Weights of a small transformer language model.
Size: vocabulary 34959, 56.2M parameters.
Architecture: LayerNorm before each block, learned positions.
Training: a variant of Adam for these matrices, 791M tokens, 6032 steps.
Each number is 500 + 40 x the weight over its row's rms, rounded and kept within 0 to 999. Layers, rows and columns count from 0. Numbers have three digits each. The size before them is the row's rms in percent of the matrix's.

# layer 3 attention key, 256x512, rms 0.0312, rows 152-194, columns 384-447
151:436476568511457483457456476509517579420582536523435456554512525551439594549468514503506450508394476471568524522474523405550513491503481474484518506463480504542475411521439531550528508494508476
147:588482469539465491540542569501537464493513483526481487539554445486573454547439535526541505452535535469434494473427501497523430523495488461473497542488493435480554460516520547551579510459545448
149:465471484527464455565512482514471486506549431496497555521559499405475545543543538394539459533552555474470501522417534473446444578472471519493527461469521502528618484582543462510573484463537456
144:500497498534535531537542485468505456517455454451574533496454505441447475462455450418566496468494511436488547506518499457461549530526485516474484497547512485501487431475504453548477468476508522
147:535515399507473460490551511481557521533530513528435441548516538469515459420483471459531530557487537551483463492446455500435395450533454491501464487503505518450490387509434524494531470534493465
143:459587471523515483548565553477530501510479442477547518473474505549514496382509485539483482515554513526458602461587436502538536514468504513506511511431446518390469429527543514492477413525519504
146:434503530495470502500491488509492559508541482498421515486487454559511548441505502476541436470490498477520487428504571472558512531446530535454507541560489447545451504509475496473488450538469406
149:477484441510478494477543545490497553476494481493486500443463486553426531515407455420510495538449477513482494578396457475470456489467546523468538525484512539498471571429491422460472547469489487
149:564465522480566499463569494491461482486495491506490498501420545529490513544540544516454498492577510566483504470418499502463476467517504533503543586509533455542488491460437554505540457427524556
156:504547446507455449533581538441536491497487389549491483474434519528532526509516450462473512498560516498486492524532494507438558479495521441473549567491469478553465590486426441527439393462483532
147:432503542551490409413512436566476590501542517437594508510562496552529629514493528524574473469537561478521455585515483489556489478511506424580540551498461557515517541520506478537519482415489416
134:480499555517486495486503493515508528506538435430511553429472494495467472475477477441492474464533492460531580532459537530490477475461463519546481519498508516470533565531517464443489508494470523
135:535582448505527412501611566469480397439479492575503524464490501476559443497508537455478489534554440492508538466491447495486457479515551557511559492443534421538505461475428552488416535526473491
134:517458484535531485504542532508547495479560461529567508500476510456527506478466529541537523464478456475526516483527520501511498509490558542483511507483507407434430530414481454550494474529495458
150:470474465492539544538564431507565537473506463473495512529563570528485521504496545479507484510577489518484454553498478497478472434472586510535455523453479547470546489563508523443483423465427548
153:491526545505448432536503509490497494541436562449513536490549451484492471506517495482525525536517462521480544426571481444486466452516408438507484493447468496534566468497538430477541552530419517
155:432486484554464584573501504522518504477489585484474512491456450525490569475560528483543462437512469546538483541497478479548475498510520472504425494493494488486486439512504483519426500586425477
148:496486518435544543524434499483563547522543445502534524441493457493522573452474586450559491454458460519489437490458547414585507451521477456554524517477482521476496592472498521525532569450511496
155:480566508507473436478457486508508500510465504468451499456488460503520532518477368494451478515491571523522526491516488554491462444505518480567398487513473570542463472456544523508517443528517552
148:491501572530505493460444461503517497505475561476545439486492455528496487480580434446484542533521529554484450462498503533468486404445509489496491526532457466557538454549475541432507547499497497
145:479498454546487469539479487531478515561497536481430537471516479542515461501505477474581465417493532520479565550487505487548467511492416535528524566521500604587546411449483477433520457500476490
138:502534481439519535525453504470503470434524404482511527431558519486474445477485492445537557579459454537479485497482500482514504462503546517504471511454534460479503593520454502484482574483489537
134:454467555589541490510494470525485538532511467437482480463430418481455543510558436467446504444451586536569535504478529501517496433504492549497470526501428579501476503601499537519550528478494511
143:457514547487524531512456495497478595565601478561605488510446485515541459511563489462494482514506427560522457487507507511470490486523385535516430425543488477418518473487493543545492570510507454
147:491508457409575584615504493478573483511471390470506524510547495420516466458497561526556441460502505508424544411484525398609556516526506495496485498493489485475473504407473518485518407477435412
155:467482515499462514529495457427495486437456494455537533522483490453443480533557498486561551522483495467469463482487503437578515510511587466477501480541511526496458588388360449512527417509531420
156:511564547455493485468571520512458569430556434536545433549502532442504479563474494584498465493524469479567517565522443499500503557500474432433478462441483419451496425525442518542479464512445517
137:476517541430480549511535492435504509545572532450572474507536516522509505511552449518529467517482504505399438491427499449483509535487490490466491482446507462522536495469471479492467436539516498
133:480575537541492584496542544481450489476590409473554529489516483441418480546504508454532506492452485519428577551474515522528507476475440512486478582472493528460458445549542513528534560495546450
151:479474510505476510524508538474444538496477520535522551518474502529543499544462488496477520509526459515514463496537470545487455510471509532417539487501460488456552508539540566515478436489434524
155:504569532491490445540539495539584564566572556491548513464541511478519462420554459476501531513474463541531523410533504526551500468491481438473468450490547454424464545496477467517524478483517525
156:488433612490548504537441466536520472508584484458549526522514573486498524406487580451485507516517510523493473506504494460483540513527501522436511497522567509503571487546489515473542521527505491
148:563514468458508486551495467495423535518538595576514449484499466536489433497519481379480541546507510511506516466468496508557469415492523509569472466524488467467523448473389495437522411574506457
151:416485534498515521485542486522525569452500494478549486429457531465489512455506558511375490481547586531540494528534537553499563470499472530485516484544552504544484497506505451489548552457516495
167:501453521510464437583458524550589447460430433495441471525487481436505480396506521535570390504470475531503574476561469549560517442496481558460553562507444497553567498509560598417473569498489465
145:539524514467509483521501533512509463464487494459515475540582498512494510438527507554472527544461506534517418439526485501480479494588514440470530546454524491514541467527473412543441499502533486
129:577437501498548495501534497438536425561458564483516458566456525509573469474506521538529667495513464470482492469511497473593578472625566477469480465530472477487460509429407499534482519461492498
152:553530547503474576521568541517484537513407495525545507468526477495511494546498527549510503511498567585510498511526487557502422511537413469591473573493435473511461504486488459540542488462504452
121:434496465452519469511468566495461473431495564509562458538559465492511465508519470463506506529511475495425476435513470472488540514465500568469548520473528488461521460415469529506486517504546499
141:462522392526508466529528527470536535528488497534500444520501490571635490520468562495573567478516472478510470559496486456537529496467574493436448447492465484506461520424405491461481493520398526
070:491514539477513546582491523451539503515518431480510529478544487485539514447440448497467430531484548530436476489553506451511414489437480462544536463469517507539507565540512475470511542480515431
070:511464483504476503515488486466431506481493548521501458491514522543590455517490503590475504514489452472559522485548526541533510428498536538505540511579413531550518534406584466567507449477487516
072:516475565497568495467483491479487564550517451467513490479581478463426534562466466529503482466482479520543457472504472497535525540524520475532506536542492529534471505577527504443492555536526488
# layer 3 attention query, 256x512, rms 0.0315, rows 153-195, columns 384-447
148:543494462506452508561533517531517465455504504510487465557562414419593468539455522491540503490493525501414515489424531534515454528506486491482509558486483414515547469528525484554633512464519477
147:487532504513460463559555482493433434569558479530520490502584490430481559515601564458491454549523579474445508528431543470444483588442510498505509428480550514527561499538526452496588494464536454
152:474515496509534495551566507517522443564502439473506522533413514488490455494470464438543449484478485423445540439539456460463528544566533509470449461503494411462468473461440446561452505503479488
163:507534417503454483482527493499561569548574525501419431534514539473491485379485487476560540539468551550491535515423491558447380457562467510456452502473550530489488379563509520538546454558495484
154:423522454506470510537533517473511525490435448477547519450466486564473493401479515513479509499523594496475537499603463564549498509482462481468524525430415516434489461529550496546502457504541479
149:425580523499540510477466501502464570458522474575458531487505508567519488449510470499581480502495503500497510486509574457551473508422510486476537526543497443531454480494452522460513446523470421
156:451443406513468549440569494488532518443521480461501548423511506560376500523420430460493532531523471471478479561431476502461415473483504515453534524484530507491461549491473445449466494470474487
148:551491528488518550431504505505507488468563522493468531486433561568501493552492550574464462472583505580486535508420493497504507494514499553502533568509518491535470532468479523490514418430563552
156:480539495466414457539569465502551493490478436567487507484464517535458477488474433511457510456531490496509475511558489515432560521467488498439513545507472458570464563473459401484380416462489483
148:463518530515521438415535487556442576478532460482551514473539510537513558505516522527529449497528523477499431502526478495554517479508548487635501530515479554509498520500494499503451433378499439
134:504526582509508517494513533514568507488554461506555507447472561509462375483479475484462498515481445443535589504472442528533449517441515520529497446475493480460506542481467493450426494496463536
155:506584463527499412504599493481505435455474498562501501456490506465495456484467540428463505547539473523565600519453419519448455468487544518498535462485517487541547460530461536519482511506456486
130:551491492531594466533547508499509516525553434477550566481493463508512571510426510478566492412433489464508542533500545533546472523487510554472532484495473460430477554443481493539513529540442480
156:500527468530518461558518471548542505498577482509528520485565496522511496515491522464471463488522509542505516555471442489500482438450550515543456543467482541496529493569530539452493446458421510
140:489501476515446499497528486487500433540447549484521467497597451495495508540511485500481512567520453503500521492561414437508456466465494454460479470470467501508504453455536443532550512493423488
143:415484460542463590521483531511532501463519545477458478481484476505484536442545504468570515423473482555568518483497491422544468479485489478488449478503510483512503493524509505536427472550411458
133:495422493401553532509437490436558540496485446517522546496453512557517552468481582529549482452501456490466397505517481419612540480605460504512557580447487494457514572492487538526503563456524497
153:528538533526443412485500539521458485537445492511441464450477454538541508516483394496419509550490563501531477491511389550508477460504540440621399489466441521539504479471532510487466471562525542
140:483441506506518481411401464490517468469420539501555443496492498555445493472535480424463572542570524514516455515497470485491485466481526485497510540539446504530529427491501506463479553486487482
135:480516533542539476526502492505511495510490532511436545465499491528541479468551514514588499471426525558497562500488490469531493463456414516571532590553496573566490479432447488434478504487485486
121:476538454466496547529465493485493526441534442514504532439589503472407442440454453423508494506470419493473519556502535498481458476572536482442480566482488422496505532554460478483472555523485498
151:501486527563503547482538510454511499480480463523501461472370508488492468536619481537491530511482565534549525518474486520541511411462513556513500475477453542465399475510470557521496450466472497
148:404493517479543580500459490523539564530580442540572543520452469522531422488539525435550489511552484552473412499447500496521538490511405517486471486577493497447495470495521529590467550508539491
157:533510450419551566596559496480530470485434420461506545526569504433504494444495555500522457459500557495430522498489546445566501513502523484486497498519437508523483506415459500541532438504492455
149:469460525516465463545551477506455486502454446444570515531467508467487543537602499458540519455469470404494491489475515469532504533531555476469463483523468533519466567493390471472525404481532411
153:500582562478514450474557496523450597418582430494572414545502481441508537557445461522489463521525489489535512565532502487469516564475443431440451489487510435470492478538499522549498491472441493
151:487527521349450535503516476449501506544561524388580464484548438520464555503521441481523470507465511489429462545412521412490507570475400475482507551481491496567516497480521470552454474500490496
152:468604552532507533526558521483431490537575434482530540414517490474492474529532539471534514514442530524481522515471516524469510500491460491485508516440504523480453499498503492513540560511532463
147:412482478502494541505462496498439533494464513525523554506467488513482496549441494527507551508495467524500450540565499496496487522536502523413584540511416510461544504504544576506496468531460529
134:504531463486479501514526469518555537574535533534559524471542558516461487453515481524496555514502452500512504472557482476545462497471512460466514463521483408409455530447494497554496487487498524
153:489453561490520522546468503517545456509536502499505567513509550505462516449489589430536478556538536550476466492487478416501525492505515480432565512549553543497550497491491550512545555520531491
161:578487487417509493577525460492443550465517575558505472479455465507488412446514484387454534500512516532528533471461550545553502448453508496522441455514482491486553406456398489443515401568524490
156:481432559510492503500577503488528530462485505514566455468453563489487463459523517503366515507550524488538467507512491525503550446528532508453502448566528454569513541514469457502539509486541476
157:515428505495475471510472505490595459476424445561451393530481527472527484418505522564582417479497469492514560468549477539588501424455472539428579583538419458498528525478549589409441520493489439
154:503521582482522482567447514578468508482468488463530485589560453547534513394555542546477498504377544549522450470543511508500517517618494464500490526457501484512540465536478426554472521556517504
143:528424517491571516506532485522537463572474541441502493542479476507568484498462589517512586435489483487418536508467538491556575467578517484493387485550530487478470475483455478515480516467500531
152:581566577517478591505576490524464525535441493488528547449489482478540493529483528557497513528487569583525480506514484565493411496581452481570506572474430458526487467450503477489576476473535474
118:459427490412487473537508470541437472463537512452521456584538454538450498513491468437447488498509519507442482523518500502497459529525475503429513559527486580475550445473512407524536529482546553
146:466516418557509431517494526489545594468507495527452478523498482587587432485517548438558500448516517516504485576498511468516538548446507491476437482484475537537483543510428499409486468493434537
069:443565461469490449523475554481514496517428471525509507532507518544541517557496565552523529546514530450522552530510530461518434513540541534449600501457523549539498536529463499438476479456494517
067:490471461527499521508502469496505465577532546524499508473429481445530468484489501559543556452473464532482586466428485508501452424412478496505475506509467475500492464492578472471467500573477518
074:524521575490421521530470512496488531545497516477507455507441527502453427487575506435542502506509504496490527540409465471486497469486482501521429556464499501511450476497497479442485493482543520
065:529558550466442512467536448449464550431496453424472488431517551515471546508541490595510503492556389536396513445524454456570509430554501542517533421433484529560476475516506486515546560489492484
# layer 3 attention value, 256x512, rms 0.0279, rows 128-191, columns 384-447
109:471366514507472469540460501553544536519494515560487505400560550535444546496521474443535477537517570491501430572491493542535466526497487498519475500518615599569474479459541535464528482424486534
094:490460440520491496426522490503548431530443505501456537530476466448514525529534498546516484494512547494472486524580494555489440450550493516475497487536538556520519532520537510544519500463480512
106:569532459444559561507515467462545443527529456461535507573483478427475488472495493532545515486514492479498551477393554464514502521531526477453489542474522436433525501560504549496496543591480465
096:565467599528465555494515494510565478456499526456506476570472517517474519499455461574533546510535523526511545516528543521455489483425566458489464503562454478498481467516421560516495494544422441
094:482500508522509473484576500551526533528501536498532509587561562495522507534518556538411540486562354426480471509478544493413419474510538500453529509512530473539462505536479481521456496500460516
094:558467481471449461426504528497483538361450504535476548515523535527508541530462415474595517480524414529568487505452474467527492510417515542508587559522472500509511479594486494491455496559461524
096:513522560505503512487552486534500543549490527498520508547455577497535490601487612516498507449512472460485513461446563502513638478502561519491531496520496420466491492462459529531429490488546521
092:441417426491508497528504527478485466479562532453507531471510523488511491502540504524490483488444479511499390480505463471534469495504514443484457495495545492443417573483479552496515513442567491
095:490516540491462548471460497526523440484486484487491575496519549481462439471488488519463489464516573554474617443567517444479508536489527500472487485404468452531512552580546438507528443568451552
100:583545518493514573463567475453562491544496447467468476496529505514554495473509529493514566499560527552471492502457521535460549489469505493520493501511542441468525468578542537511604553515563476
098:480438526445515539491471506516532559508528489503470534419471500557460490444581502457533540608472554520538434499517536576521494454453481471471574514427587601419520480519526536472498508453521448
100:437532493435534564536478555551519527508506529499520455472464514508462452511510536535520526534504494498534518562516483507517576578495495491480576456468539484500495508487549496503533376442523496
089:506479499490487573502515539475525536509461423566480570528513516469490398573494442474517558495505499502536555464489515582491505468433529513502511461468523378504527459506429520468476522527508434
104:458492524463472520535508537434528548458525538532463529420560570523469506443425447480578476504542488512484509494493514478526521530478454492469553553499546554534490510521456500576537565455507540
100:443494537546485477549446530451525531526443539509525450502515557499473542563509471549394455537480494488583414515525490490430486504454510453493528446577477566525560468479495439532468493430480565
106:486485550481441451477518484453462537507599599464440513428524527486436483495494472464583514462535501403540505476525476397490498575466483529469514547534561503514454504482465448527498463486515543
093:588523506493515477579505458458568461530462466483504520502494550451547529459540562566423466507512458493477470510462481513492547508478501534429480539537487443565493568490515503468510476468507491
096:464456505487515475573523517442594496561482476442469416578513568518535483509484559510438511506522476516445424457490501530553510430518519495467509474582481543482529475471409476551487479558518421
098:520586566503501549463582497491455591503456439434525535534558522522505504534561545512500460468523491491533526473523555446505524560542506446502499569489527449533406463587471507524483489485491497
087:453504497498478537491441457569443491534532375537455572533459454539467541568540538454502454408429528454466498501533504490520479540482444460456474497516497524491527548499519480459517486601541518
104:539536434476540520535485508492544427507386439544533471594489461462556504519450570553509394486522458438499481496535524471533489518484559446461485522576465426476515517549523463484422504572522461
094:466486502504501521490471536576501483432520500435503506436536516556428509540514526441562507581472558486492535516473496452498539477440495543486496548481540560405500517552524507525510467469516555
111:506430536524436433471479482444431412535406565485506517499505517515489527500515526484435469519455468518460501561451522492433484535525515524509488495540539508496599469486407568450497548505479534
099:563488517569496522490496468500512467522494459524488524625487552471543469455479464584460475540478444479519526441516492531474501486544531500504501508537477432452512456515446482554471477528419480
096:566521486553534508465532472516481485529475429476519598484532514485538550532467451486531467540477416558427460571438514533484467506483491501472474578371495518451529586570490500487481541559547578
089:513544473479479503488545468509396475476501480513535489556523500488510528497465517444477461473500533535486492472495517563472509469482499462542498488571562487579474524554487539509482513556496484
093:444559498549529514513519497508507607407480538555520501484496486554496495486525461570473495484455477552525478544507484452479516551507537467494513472470461554500445586551433532508487473483607521
106:484524493542487571573510466476517508503516471489493436451541487476487533392536517529575455582478566522532459468536508489529510531482501408437510507481487520479475559507504566563518429481493413
105:486545470478466446524506467518439517413481461540483499482497472506446524489539427450455499511440598452522464502475465533501506479497477478506488493567536537543538553506449483453525558439505509
100:404515438554509417497483459501435516498512540518466434435521464487518522508566489495514443606469554491540434539474470459489441548449571445477568433479454567525518524521535492476541511496499522
097:531450462505551582478494495488551446429454442458512526509522540533461529440439467535552536492508494522485493466496540494490518505544524498510508485460587468508518497520572456523498513491463510
088:542506533537473547466435487463472520485528509522481450566454547415601430477485489516533489518560357530548530545488458547552468523480448496466500504632535476462476440438468522534521451516536494
094:423459532524520444519523489512513459573554504502500465514445539470542487474465438410492510558495415487466514574510516507467598481543466527492493458481494502366493498537521498477570479462516497
097:450509617513517584549591451529543494486523511493452536464541502543513479483505540487510446440557537593480583545551563480500529496411469503535502558539506445541549448501491500484499492508502486
102:448491501520558502533509529463530488541490490505481508524515524417530537459484546558598518488542448423486500478496524507522544448505526501500504446545444484496490438463517528591469391468430486
097:487421509473542498497550491519484492572516581500561475558477449502504416491492489508497554497515514488448514445501509532473487477455580525518429467482418436427576436478591436462540560600504569
094:484511582528479543522528477545453536444491458497548458422529515559499479482504410454412502502581531499488526633497468494493544581450552480513403454527446515609511508528375473517486526509482468
100:506438556470488439412487536446494542501442465562443516462519500557560551507553498482482454516525543562508453528524444591526494521525493499557537513496520533517535589511453525427507495373502505
089:447526493511517457479525526477545525465493511437531532498533537487527479510470515523470544507562526518479521535484504474422497498481459471528455544465465533500476419417545530436484518444525489
090:506494466502464487490520507504463490513465498467576463547472476413511478555518543489534602466518505549503562553554483520495485494485513524496493497523444551465470537523534553530542568437470529
107:553538433469462571466515481534573569528554481460487521427640487595528490468522537496470560553510556561474558501534579472543488443502504472551427598478577504514491523508500649496542452483483508
100:434532542486546451474514489510478535460493515514435508458481473536424515469543456438424546545493554384587449503576441454520516544429503582474558441448553575498471569550399460522524503473503458
100:503498526519490553438479474470483493431487540492488553508480558504462499414446498490548534459528529451505477525431489442520525456474531525497591523471429479554484512421482474449491482495506445
098:503451512469470517467482435518470463415478506555471544413552495473486527515483491480554478529546510441480514539524465481502512440489495503468570508476497524490463522525471462444554517394491526
091:461498518475487473466551475443506524474417537542539471566568482536450481580458492557481474458507472467561421505473506482436491533549497507509524421483409417516517546494461408490522529510537491
090:505470495542514516531487454482587485469450429522471507508524501480543575522464496487472497486475487578484518451513499559418502467554531444488529457550492470525525446498456569490445536525463478
092:495557509508427429493482503464470500581493472511471555475527480583536555507529528481521463509480463534516525534511510521478447420458540552547468569580444500543463527546492571403479508471532462
103:519491509560542508477562535532466487502491497510532476662441533457513508493482464501477516425467430423494501491484523458475517522522575553549423422510447464448498484488458453548464520581497436
087:524516486443535531537490485424484439551423464480446545530504445460523497530498506497511507504458499539470545501552521448493494473515522541516476563498478496499517503593498571493506553457466462
101:480451443448397524519413502472489459523500547548424511351479482603485455474545417441450573438515542472550532439574502494490504513489483565453461492442581481564525508499533496455522534468570551
087:478488570517581515463474509497494490529536483483518513495522434525496516482476550521533417470517462443515523457490481501516519444547580512512496519471371477487519490491470430524402431428503458
108:535513462539618461480574517501448417513463537459520436563551522474515515524494476509400471487458532443479483513438448518436445556536533472501544508533378476435498495500467508532537447532531517
104:508554458492491557538567528501539524444518541519437491501481542456496624428508496522543588442564425578454424477484494455551602516492479494468482538463568493515446458496551538451513479532476452
096:524525517432497520495505501458448536494474581515442507489492513478540477548596480476383476461506537446540466515500492543490514430506518543543508501503559537427454481527501488535550543427466543
116:572543552529558499503464454487538427601475468462516414589422503499509526507525469540495495475445445412485499472477509525474494498524530456522505505544418444432551555457452480506461447577497481
094:523478482495570518520524489404577462510566441452491490556506437529544524491504562463464497524546518541495523539546528517519439468446433559562480504586505505452476564525491591553470487507513482
092:551504469514528533463502523462502528499500542405523482538476507507485482514530542456513503514445475501443556485487478509475460504489540497423492565481472564432510450451476495538471472579570507
087:441515567526536465468472511521563480510525459469431486430506550522494550495556487520467574466425556435464519535547521418552477473542560503532529403550488550486482534462449549489495553524445516
093:491498560546464535552524479544562525570507489561526537501445546564503512609521480501455481478477484402495525471494531495592545469491495479527515502552529462499456477469453482512489474487456519
094:454497533514496447477469474505564491482441486475501486469500455447512484468539487483488463511530555504453501476543499532493537463456518481558511519504492483539536478505531536416530533504549484
102:559548538505541515404497461526463515521462494446495464572491507470479512599419402537445472525463434471513488505499500460431435543499544485471519512406413421489502475539460538526456540648389496
103:569525556479558522499475510556514434557523553438586448476419502514502430446478565551515542531487480517539629481485463492487528538534480532501463561434454490471434488469477491514457526531554473
093:496552458478526479553510461483389429505515485498554415493527454418486428536537460589567541503507461477496545490558515524443464481482520544453501455461492523438479549526521611485536538589558497
095:451513616461460474463419479517450498472479489454435551469496421505429433541520518431496482438501541558508555479467493474471510508462439464557567549398450530565513455495546596488556466442544457
# layer 3 attention output (transposed), 256x512, rms 0.0225, rows 128-191, columns 384-447
121:589585539525521526423531541438490491535461485518527455577458531437574477511496468574476518534443435478538527450529477492509532504536519473493518496486431375430427482485446513528433499572515497
089:527484589496448479510452485526564449460507564450433480442478540557497493526466475403497588493475415411532522419460559475499561522489599577527567498433487442456538451455529484457456465535535474
130:431489521532501431471466465539541594507490496465527520451517538540447461548521514452430481522478496466505469548580477559522497503526458510520504460497542496519507488458495462484463507409549557
114:396553390478523443505462470532459530521494455511556529444522490531494442484548512487523448530410481490520469516530531508503460515561430547544541482433572475494544561506533476450513456488579544
099:498441480491558498485412485466460459476501505480488479462391434433497529450501458432610472503480602552538546452538516458587539486494446475528504509506438566510502501453587451521504513500495437
094:474517512483555466566498513491554467529531461459520449545462420493526471429617508501427520470454514510432544471542555499486491481541468479496424440499546498483525495440486517534479469501479501
103:495550388550519512524527494504478473465467481488529510505503418481475552473533444466549420533507536604515526520522464503563465497488479462474442544522497537592452500544528516474568529508452438
095:561509549480505466484538478410390447488557518506487490516535452541566527520513450492491546484578572527546521514496493506495458457455475489550457564489443571485534455572496489561471523534456518
092:491501497519518466509532473496489586536501557581523499502494431443490501528466519462524435595404397445530446538471513547531475489535495489567464473613522515511469501447414495462515557469485497
103:407489515564475443580455460535511547493498485477549454474556484551465514514462486544442414492461470399517444502503507458501486552531497540487498504497507522512534545489501459469432406517429562
103:528531429578499447505501523473483388521451517517554453538485443461586539503468479525439495447535455465484542455444426465441537517502559510517504462536416455540478508398493483517474505539485526
099:605471566560526498518535493449517455487486490482506473539522489574545532539463437500481500446557468512544492493480520508408474447497567532549427527539413475500521502527426512499484556545510510
094:395474497563492432528465487587441478507571447485468438472521498491508567428540577502487474526507503446461436544429476462508485529559480491442467465458540584517501507444512468590540524502496547
109:556519427571533469467495465510497445566505463499562453584395440434552484559556552545431503520469444447534539427529502483468461518519532505506430436550473458465498483491513501467480494530509482
106:529450480428448523502538503497531407419528487464457559485528469531514544403521505480601588468544535502461565487475475499512486415513507548538515540404491478510464510509590555509504424584518446
111:540572498504618516487498512478472471490442484542584528613505447510566489496505513514501434509458473612508510502531520524528485426468479447573447508505407512485544527556439477516523549538440519
104:471499490462474470462480503466423525470548547523475526523464437502495484510448465440559565527476519527526545484487519481518503446502498493513491493463499560472468443515452503525500575547504498
102:467525457510431495438498512552457514424497549527521485425537436443477543471482453421536525528505541533517549521465456411428523501478502488487511487471502502552486507488549487458541543460512493
107:469445468542514480504465511512544413498486547503467525472436528484451491446502514454479488517455504491498465528487515573445474494513462595499516419506534566519556555401511492457508515501505500
086:560543535522528488504582551466516516491433546490479466535491502425534530517506507526494516545548518491494476474518441497509567498471532472483518514504485479516403438500455449606500520455479500
119:413460541493515466465524428600528568504601518453470526414498541554431486452539441442463523532467551526527521556486551498456456518533408540542459496430542543497493446498512527492542518478507556
096:555543511550561485464527444442513472574459535582513452558421489442564512522499488535440495451522508517566483478489449465496488483497520461540464462570441437518460470417440503492471473536495484
122:526527499474515532467526523506501579500575489504498527525493517496508511532497486527539531479557547527505533449500488442561515443454480484530508556478422493513458525519543472563516458489479436
107:423481520475515529507474527457491514438524560508533551416499471515487515459519548395528498509523616600487522576471539482505525484439485498562449471428481592549445484424526523495555518475466518
095:469457497500479505530437499438517508475513509505478443516482514487500500488588526514460488492490589508495484425500447508555566561488477514481498486563509548501498396448537523493445486470467471
091:512460510483525546533550521494580586554464509514487525488518526533458542504476479518544542526458501457505519572463480474583472482540482492512529537498443505493475534523465490508581472492466529
103:573466530442499556507493520458534418594476498511516493526473454460520478521514529480491477515475449472489560462484560551480500485553489521474466555529532468454602460480536529530547482545465475
111:474494483528578440420480465547514489543514504503576491580483548559513466568429499480414524485506460469494509535497457487459479460506532576540513489507486449472527479524512466429458528503543561
115:547497464486520513492521527482565471554542511460488519550497464521571516532521533535538533456545440565474544423540489460518483479494551483492523558497477448467494453477537479533438492541508479
099:589448565406475559535558512485543443516514451457457509502461540549535494516439431540481554416591453452442533453503523483471476449560501490515489549547490445389536483497501497530446473507540543
106:448518522540532439527550516480486517550504537549457463497501443507510464537593448481497488505455511479562509514517508497549481489489461468562485479520497485492490441497424561478528487488542510
089:431544399497471507489532497540562481503496513460511584467515506593444429481517511435499529484462524523509481484512583441466554480565551598564462488338488500562441530554573448467480498507517523
104:559532488498437519499507506461475477442441571516455487453541454533492485567571444527477470511487535520550452437506495508511489494519514483508537556584504506600469483485468473517439527470503449
102:495525408454483482442430507491390512490453492519515503547474469440470529484482542474519549568480466423501462476484460527517537515562550472461453416441518513497470516514472477513546538529508476
105:520571552456490473450467510514427459450514500518558503455491529587469440501482464439415489524445558547525483542483464486516492497455440539503528568407557474517502506557429455455511602496593548
112:480532514508485571518492500501501555448443440557471506444504498497449565484464475497539424509454462497508466589461553495482504610540459475502468505537555500572457574516392519494521464455479503
095:519463418470538517455471498465465503583519516506511546584464496482504489538501618533576506533464456533510490401498520503556440433559474496486521520522494492409539551427571510549538489476515494
108:519556459573494528558535472517527433513524515515464473571429467437443508480444430493498530475464448451517541403472499427433477449521524506422504512511480452469495434486517515498483526653495461
091:547526455484481502555418470551483521539492436547500494484496426447495467477468450465534432538419403399544488405516539501498499549583518543458543451534548422473566538538518504471464505568466459
097:408532572494508528564505484537627498461498455486479460465521553575472550445477484487482433472456460464462445488460548471493477526472523510487522527480607410581529513484462453460450414544514421
114:485517528558557425498444502542459493490448516540517505562428572453469470498511488479465444506446483415529437494468487504431537584559519560438605421503466487496519541478499456503467484556481498
105:637533488467520595541516482503540469517444529507447509581504519446546494535363463513585446467512513533482528470461487549462453408505494487552502539589427470497547515460514515490504486545475468
113:484521410477478444534469503575497501544496422472507452498516481497523460483549458495448482520454485513522499481548555490454500490556475503497452434485556462477485495542542475504521491517535565
100:464524507504549442537513493477511545569578450453557412593446507520586530505517530515465487482476443511475507448463518452475480559513513471484431467503496446428528503506465484530455461584474503
091:557514479519512571513471519573483457473556416520444577461423456476494480383557481571545459493459479523490553462526559536514496513530442560483471542522547560497511471491516555478446463533440465
083:416510467465497433481498526500456529507612503487582508492514483484472523519552496535542574477549510495516490537510475463609522462455473473476466556467503528501413509477576467513527478446573498
097:539494465482554536516448477503502499465481511474457497503489542425477485447520530497433471521488553463480517435515539491460535583548438483478478427447581486479494470438525437576464434495379491
107:442444502472407482478492478521469523473540502474400505366558509562452510521528441501562514507536567529507519560516529489511444486521427529502521553476531545493511529543560530481532464429534543
089:514543527562551478473423504509512490499581511473530468501520586448476497469509528443485566473567500470476518469454485502471504555462496501474588444495492483514508469465484471499481537463548492
100:549580559562603497448533498493492548501504502525554472651538488478556475492458579547514403521443421517467477542417487505482522523480472424542532483527453505414564488535448503517500511552446507
092:538535430477502551503568493508448539536460499522463527449473548476473453501558420510438550540495542566486584550500544504481493507516445518485532538528588500485449492547464571482544508440522535
123:405433505445435518528446445506545568526566478499476569413469457516482535496478496449587501485523490510499515465578563491560512478451486501527470507541546532530500511496552498458458545449518465
118:488492542574491442478461450538511401501494509498569509450516499556477420544512528473452438543427523395505454498495487556457437474564498548545501480461471518504598527451502439492463486504551515
109:554522512573471496543508529520542503468489440465497543456512448513507522546415502546613475440543467505506506464529445498467475500460520490511587527551420463546528553440546466509434434503501450
134:406488482477469503498519537556454550476527526521471545410558460548470465471531512458506524510515578580533525544529523459528506483481444476518464549429531566577447487532498526484565553436478519
087:510537508503469486466469471550495508446441558535486499457564541504456543499458454497525521494440536432489462464462463440495548485550580488450493536398463467548520475517570429483467476536451534
099:525517471495466474506620525489490527489437466497480501508593529513531516494495516538521461488596566537519484560506501466488497451469469477541477481550511474553480570612495532512555495441484517
093:579509437468487571505543493524408462501519493516513521514537479512512463558508450504470463481550472505482497530455500511471473461525490506481472572440530466479555460513525498569519449489505498
103:528553441542518517511515557496415483433490444492472494485537489456455492428518494524520473485561562569475551510479440539471508525503484537481517480490484546544456529510524507575511513530479468
106:466534535483485547487561522480458527492546488490458508493501553544460498476467465535468526519472411420530490499484500451472503514568524513476455502438533495446451506531416522538488474573450578
112:449469456454478457564484532520526495508535505496504559451516491517530472421555582453525506513534572601491501504514548506577577506455511525517514475510561557534506505433517473523549494398576470
109:442541441478470505503527521502475556464390467555501526510556508479469496533500509519474383521442487504514449548529557521451486507466483457477553459582570481540540601537438469495552480485493475
103:500472625494511535462445518484524574467517509524509506455483560542521569495457537502504462520466509542469455511428555516527501544515505483482515534564467530520512504479450431500451592411427583
104:547567421548547561481545531504525554532450526545484449527535616441512450420448534499441544554465471457513516500497472487500521444493517470507506474480491429444451520491422476515489545544460542